python train.py --num_hidden_layers=8 --hidden_size=224 --num_attention_heads=7 --num_key_value_heads=7 --head_dim=32 --intermediate_size=768 --vocab_size=2048 --hidden_act="reglu" --norm="rmsnorm" --norm_place="pre" --norm_eps=1e-05 --positions="rope" --rope_theta=10000.0 --rope_fraction=1.0 --qk_norm=true --attn_scale=0.221 --bias="none" --tie_word_embeddings=true --parallel_block=false --init="trunc" --init_std_qkv=0.0839 --init_std_o=0.021 --init_std_up=0.0839 --init_std_down=0.0113 --optimizer="cautious_adamw" --learning_rate=0.00166 --beta1=0.95 --beta2=0.98 --weight_decay=0.27 --lr_head=0.00834 --max_grad_norm=0.5 --warmup_steps=257 --schedule="wsd" --decay_fraction=0.627 --decay_shape="linear" --final_lr_fraction=0.05 --batch_tokens=32768 --max_seq_len=256 --doc_mask=true --z_loss=0.0001 --train_tokens=149300000 --max_steps=4557 --dataset="wikipedia_en"
Each number is 128 + 24 x the weight over its row's rms, rounded and kept within 0 to 255. Layers, rows and columns count from 0. The size above them is the row's rms in percent of the matrix's.

# layer 2 attention query, 224x224, rms 0.062, rows 132-146, columns 0-111
size [ 92  94 102  91  86 103 110 102 109  93  96 142 107 101 102]
[[164 122 166 167 148 121 138 145 130 139 111 149 150 140 131 162 128 127 158  99 112 108 161 131 142  90 126 128 155 148 119 139 120 163 156 101 142 107 134 110  62  95 174 114 127 113  98 140  83 137 154 123  94 144 160 143 112 129 132 137 134 169 136  92 128 172 160 123  96 118 152 133 107  76 129 108 118 148 148 134 129 124  90 119 134 117 137 116 109 131 134  90 169 116 102 137 152 125 150 149  89 163 142 105  98 143  78 145 129 118 157 130]
 [138 114 109 155 135 136 122 147 107 119 115 132  92 111 107 104 115 137 146 138 120 156 120 124 123 130  86  94 116 147  89  91  78 147 107 181 125 145 171 104 156 116 131 141 109 143 119 128 159 120 108 142 117  97 139 145 143 142  97 150 128 142  71 135 174 122 126 115 120 102 176 111 113 143 124 142 121 124 197 136  94 134 130 112 136 153 118 126 160 147 106 161 124 133 153 136 151 190 109 124 113 156 157 106 141 191 188 183 159 151 141 138]
 [138 147 146 182 123 124 122 146  98 122 136 167 124 137 154 150 145 107 140  91  81 117 122 132 190 106 144 177 143 117 116 140  93 164 102  87 128 119 128 122  90  95 154 155 119 114 115 165 114 118 137 147  96 131 162 133 111 106 128 139 137 164  85  96 109 148 124 123 113 122 153 136 119  90 151 106 117 113 146 122 153 116 153 118 120 102 145 109 133 117 110 102 154 126 135 116 133 141 121 111  91 118 115  96  71 162  76 144 129 119 159 151]
 [124 136  81 167 142 131 105 166 136 153 115 118 144 141 143 115  94 111 113 189 121 179 158 161 121 133 100  83 100 176 103  94 137 147 128 115 142 145 137 102 158 113 157 144 109 108 109 139 159 116  89 133 138 127 154 146 115 153 108 145 145  90  97 142 150 119 136 116 136 129 134  98 127 156 100 141 120 146 129 124 114 132 121 136 128 142 105 119 162 150 146 123 131 103 128 145 130 182  78 112 129 130 155 155 126 145 183 142 143 126 112 109]
 [132 134 147 111 157 120 118 133 126 146 175 174 131 133 153 137 132  89 133 143  91  91 112 129 143 115 171 158 184  83 153 129 133 150 124  91 130  97 104 106 117 154 151 130 137 161 163 122  94 155 135 133 107 133 109 135 153  78 140 113 125 144 172  99  80 172 119 121 109 116 113 134 118  91 172 117 113 178 112  98 118 121 113 114 126 126 133  93 110 135  83 144 148 144 147 108 136 114 158 131 148 108 135  96  71 123  68  88 143 146 147 130]
 [170 137 160 142 144 105 136 137 120 114  81 169 111 131 144 147 142 102 141 109 114 111 137 119 157 123 132 155 138 116 117 156 100 160 130 139 129 100 124 125 104 111 161 115 102 118 108 113  95 116 151 100  95 159 154 106 126  93 116 150 134 137 123  80 115 151 140 135 109 106 134 161 108  91 124 104 125 110 159 144 149 136 131 144 150  91 148  92 143 122 102  94 134 161 119 133 147 113 124 123  78 144 103 119 113 144  99 163 159 109 183 138]
 [142  75 171 130 141 127 153 114 104 118 153 115 131 167 159 129 120 122 100 124  92  95 140 118 141 102 152 168 139 141 130 141  90 119 137 121  90 139  72 100 137 127 163 144 135 140 135 151  87 153 114 125  85  91 138 127 181 131 131 125  99 163 123 139  96 145 136 123  89  62 127  98 122 141 174 116 139 137 125 135 103 151  81  88 152 155 144 145 160 120 115 125 147 131 132 107 141 106 159 140 118 146 125  97 152 107 117 122  84 132 170 110]
 [122 122 178 165 158 157 124 119 135 121 142 144 132 105 157 143 175  76 111 135 120 112 149 128 159 103  95 171 141 129  95 151 121 183 177 138  99 129 135 107 104 111 120 110 148 102 149 121 109  90 125 127 140 128 150 115 135 112 125 115 139 162 121  73 141 174 133 104 106 107 126 162 108 117 120 108 133 154 137 136 127 126  89 102 112  87 109 109 160 132 112 111 159 150 102 129 154 142 155 181  94 123 114  91 133 129 120 158 152 155 161 168]
 [115 136 168 145 140 127 113  88 120 105 104 138 113  86 110 128 158 154  86  92 128 123 143 114 125  95 106 147 117 115 131 156 130 126 134 128 144 120 127  94 123  99 120 124 178 121 138 124  98 115 104  85 119  94 131 134 171 131 113 164 150 126 136 131 131 173 127 130 139  56  79 146 122 166 128 121 129 163 145 113 107 117  84 116 103  68 101 117 135 144 133 115 134 117 112 151 127 128 162 171  90 166 116 110 107 158 145 138 129 143 139 126]
 [119 117 120 118 107 122 126 159 103 115 109 130 146  73 125  71 132 143 155 103 187 127 126 109 104 130 103 150 125 111 125 106 171 162 120 175 144 138 137 146 147 136 101 140 184 149 164 126 178 105 152 133 188 115  82 129 120 120 117 115 140 110 105 137 148  99 134 166 143 144 110 137 132 159 107 153 117 139 141 175 147 158 120 133 103 127 118 117  95  96 157 123 160  87 115 150 113 152 134 137 108 132 121 155 133 133 158 155 134 150  83  71]
 [105 176 143 107 173 181 158 117 135 135 130 148 132  77 118  91 132 119  97 141 159 128 133  99 142 124  88 135 153 136 126 191 131 134 152 147 126 118 164 107 114 136 126 116 153 138 118 118 138 121 175 119 105 100  89 117 126 178 168 100 151 105 143 120 128 124 120 149 177 139  81 143 143 122 102 140 192 148 161 143 159 127 124 129 100 106 122 114 115 124 155 114 118 146  93 141 116 143 182 183 106 156 131  87 108 158 130 165 152 136 143 150]
 [ 74 137 115 104  96 140 116 148 127 149 122 139 160 130 122  76  82 135 108 105 159 169 131 127  89 179 131  90 104 138 108 102 139 103 105 145 150 122 139 150 149 142  96 163 146 151 122 121 188 101 115 144 170 132 138  93  52 116 133 110 143  84 114 149 145  96 123 146 130 186 140 105 152 120 114 134 120  99 112 160 121  98 157 134 127 154 112 103 120 148 120 137 122 109 145 120  93 120 113 136 152 120 148 138 137  98 139 118 150 111  89  88]
 [ 74 132 120 132 113 132 128 129 139 130 103 123 100 129 112  64  99 134 101 130 129 163 122 121  98 140 122 117 104 135 182 115 201 140  91 141 186 150 133 137 143 151 135 131 139 120 149 164 182 144 129 122 141 136 130 118 140 116 135 131 167 109 117 151 108 133 130 133  86 136 152 105 142 156 121 154 110 141 132 112 138  88 126 150 118 114 140 161 104 121 161 128 138 111 115 186 140 102 108 117 119 145 119 119 155 100 146 106 138 101 129 109]
 [162 148 111 138 141 121 142 145 115 120 130 129 126 121 167 125  95 129 153 121 157 159 151 131 148 177 168 116 147 133 136 139 130 133 126  88 125 115 128 124 124  99 135 141 119 151 129  97 121 122 122 163 164 108 171 126 101 112 127  92  98 155 121 150 114 143  91 168  95 138 156 125 138 137 104 103 122  83 132 151 158 158 117 148 148 139 133 124 140  92 128 117 142 106 118 132 128 172 116 125 138  97 112 142 159 104 123 110 153 132 148  88]
 [152 140 113 148 169 115 133 156 149 142 124 150 134 150 185 145 122 105  94 132 126 144 137 143 111 148 136 123 150 125 104 161 138 128 126 164 124 102 135  96  94 121 143 123 101 152 136  68 122  92 157 138 151 157 155 104 128 135 160 125 164 128 118 136  98 121 157 128 173 147 126 108 147 122 118 115 142 111 112 125 118 126 137 133 137 138 160  96 124 134 145 133 148 132 109 124 104 160 136 146 159 124  88 131 177  77  94 106 114  73 111  98]]
# layer 2 attention key, 224x224, rms 0.0611, rows 132-145, columns 0-111
size [101 108 105  80  82 114 100  94 100 106  93 123 107  97]
[[139 165 130  96  95 100 156 126 135 138 178 123 129 156 133 113  93 105 120 134 103  97 123 140 119 144 144 150 162 112 160 116 134 109  69  90 149 102  84 121 102 164 105 116 125 127 115 132 143 157  87  99  91 128 113 134 160 126 152 103 136 171 153 124 114 174 141 146 130 114 110 127 122 120 175 135 111 167 121 109 133 125 114 146 163 151 147 119 160 122 148 108  86 126 119 153 148 115 128  88 115 153 126 129 106 119 110 129 105 135 141  91]
 [158 152 136 139 132  83  83 132 154 130 157 146 133 169 114 120 165 117 134 128  78 124 179 149 137  91 157 124 141 150 146 138 118 138  77  90 108 102  96 114 115 113 143 129 157 114  71 150  83 118 135 119 120 162 155 163 179 148 151  98 167 140 131 114 135 119 110 152 153  92 124 153 101 137 187  89 129 178 118 130 102 108 103 130 125 143 139 118 114 137 124 130 128 113 198 126 153  81 105 122 125 136 123 137  96 139 112 143 110 150 156 160]
 [174 157 122 113 120  85 119 126 133 116 165 134 125 165 129 108 123 156 101 133 104 100 151 163 124  90 169 133 169 151 138 123 135 128 106 121  87 104  71 107 141 126 127 130 152 121 117  89  98 122 117 110 113 149 113 183 170 177 152  83 130 167 157  99 159 139 131 141 132  92 116 150 128 155 194 140 127 163 134 111  97 111  95 160 193 136 138 110 119 136 151 118  98 134 142 111 190  65 144 109 113 174 147 120  99 116 103 127 120 130 157 129]
 [152 144 124 157 108 102  77 141 165 114  96 101 111  96 129 141 139 125 153 131  82 122 147 124 130  93 113 150 119 143 142 143 108 104 125  90 138 131 127 128 108  68 129 121 178 129  76 132  89 144 144  85 108 145 120 132 149 112 148 209 152 107  90 133 157 110 103 141  92 137 166 161 120 110 123 115 128 134 128  75 109 135 102 112 100 118 131 150  94 128  93 124 160 105 163 138 154 103 113 145  78 181 149 106 100 133  95 173 127 137 127 127]
 [129 202 128 133 134  88 165 161 101 116 178 142 148 137 128 122 104 137 102 128 107 114 122 160 109  89 133 137 181 110 131 116 118 116 116 105 131 116  99 109 186 151 143 104 114 124  94 116 111 115 123 120 107  97 131 125 152 133 154  65 145 167 155 108 118 139 175 108 131 149  99 141 109 143 129 127 138 117 156 122 141 107 105 160 177 150 146 118 161 135 140 138 110 143 102 146 120 122 147 109 153  96 132 156 101  80  75 128 114 114 155  87]
 [176 149 113 151 131  64 109 151 141 129 140 127 167 155 124 105 155 186 121 139  54 102 149 141 137  81 148 139 171 148 144 117 119 118 101  75  88 103  90 117 103 135 115 156 162  89 117 129  81 143 106  96  72 131 102 163 180 158 163 112 134 139 146  95 140 144 133 133 117 124 133 130 110 148 147 104 108 156 102  92 123 143  98 148 146 162 159 121 151 120 112 116 123 118 166 137 176  59 129  90 125 156 137  80 123 116 134 140 126 138 153 144]
 [139 163 163 124 123  97 117 165 123 121 162 162 128 141 102 121 120 139 114 123 141 112 120 128  92 124 126 158 182 161 132  99 145 121  97 118 122 159  63 119 162 142 102 108 130 128 113 105  97 114 130 114 116 143  97 154 125 168 108  73 149 140 137  75 123 140 121 122 145 120 132 139 112 180 157 147 128 170 135 106 122 150 117 143 154 157 122 113 128 111 114 128 103 119 152 109 131  98 134 126 122 114 154 153 141 107 131 125 123  82 138  91]
 [164 154 144 115  94  86 140 130 152 121 159 144 164 134 151 110 119 139  86 136  90 114 177 128 130 126 159 133 158 145 122 111 162 132 143 114  73  97  91 114 116 124 143 170 170 107 103 115 118 168 116  97 110 101  97 145 167 177 128 149 136 129 147 100 116 129 126 161 147 110 119 124 128 159 173  99 105 158  98  77 130 150  93 119 120 113 165 100 144 122 137 145 137 122 144 120 176  65 123  94 146 154 112 103 128 138 121 136 119 144 137 115]
 [132 144 114 105  99 104 103 132 171 145 133 138 153 119 114 105 150 117 115 133 122 116 176 112 112 140 142 130 138 136 108 135 162 107  95 183 122 113  83 136 145 123 126 143 164 119 102 115 102 139 129 111 117  80  98 104 126 195 122 104 167  96 166 121 127 107 170 119 137 109 112 160 138 156 130  96 137 142 118 128  96 133  60  92 142  87 119  85 141 166 149 117 156 168 164  98 134 109 133 104 137 146 114  86 162 109 139  97 128 106  95  87]
 [109 143 141 129 167 145 150 117 136 140 110 107  87  94 127 166 118  95 107 104 170 177 130  90 140 145 127  70  98 124 131 177 125 138 138 186 162 135 157 119 101 130 141 130 113 157 132 148 138 140 170 171 180 100 147  67  97 104 120 105 117 150 128 164 128 120 136 126 151 114 134 135 156 111 111 170 180 118 118 128 168 130 167 112 160 120 164 116 131 124 146 104 151 158 113 124  95 180 135 115 112  98 121 143 139 139 114 136 119  83  93 156]
 [113 164  79  82  98 166 128 140 175 120 101  94 117 128 137 141 160 129 140 154 144 142 156 130 109 142 126 126  56 127  91 150 155 108 133 134 136 123 157 134 106 132  69 112 118 137 145 149 162 141 121 121 154  99  88  93 114 163 113  99 121  39 116 150 116 104  99 154 143 137  93 138 155 134 106 113 147 139 126 143 140 111 140  93 118 108  97 130 136 147 128 125 148 129 139 112 111  98 143  92 135 118 111 133 131 105 131 128 142 116 116 127]
 [133 133 126 127 134 196 125 137 125 146  90 151  83  91 119 156 123 117 155 122 157 162 120 123 143 129 122  95  77 103 136 129 112 125 133 143 179 124 148 151 128 127 139 102 101 127 170 144 185 126 127 165 197 160 126 104 118 105 108 131 105 117  83 125 133 112 146 107  96 154 153 119 127 100 105 126 127 103 129 139 155 127 176 134 114 129 121 148 136 127 120 105 126 130 106 142  95 170  92 127 106 113 133 138 118 147 132 148 146 118 123 150]
 [100 135 125 120 137 147 105 106 151 114 100 143 203 116 162 163 134 100 137 135 151 142 103 128  73 150 113 107  85 145 153 127 150 133 103 163 122 128 129 192 129 170 157 119 146 123 120 106 121 134 166 146 136  83 144  79 103 162 155 120 154 108 165 169 138  96 110 132 138 203 103 160 134 136  99 179 141 153 110  69 144 103 156 128 117 140 154 131 117 171 108  97 140 156 138 112  96 143 134 134 113 123 125 119 123 124 105 136 107 110 137 119]
 [140 131 157 179 150 108 136 106 133 146 111 114  47 162 107 140 139 138 138 123 111 139 127 146 208 117 142 140 128 129 105 139 111 106 120  91 151 134 146 109 108 123 151 122  99 110 124  96 133 165  92 163 128 184 127 135 137 111 128 134  89 134 127 127  91 169 104 133 106 128 181 126 158 128 112 131 141 133 143 140 138 169 158 101  95 142 144 133 124  85 117 155  91 136 124 117 100 117  84  76  90  92 137 144  96 145 121 128 118 147 127 192]]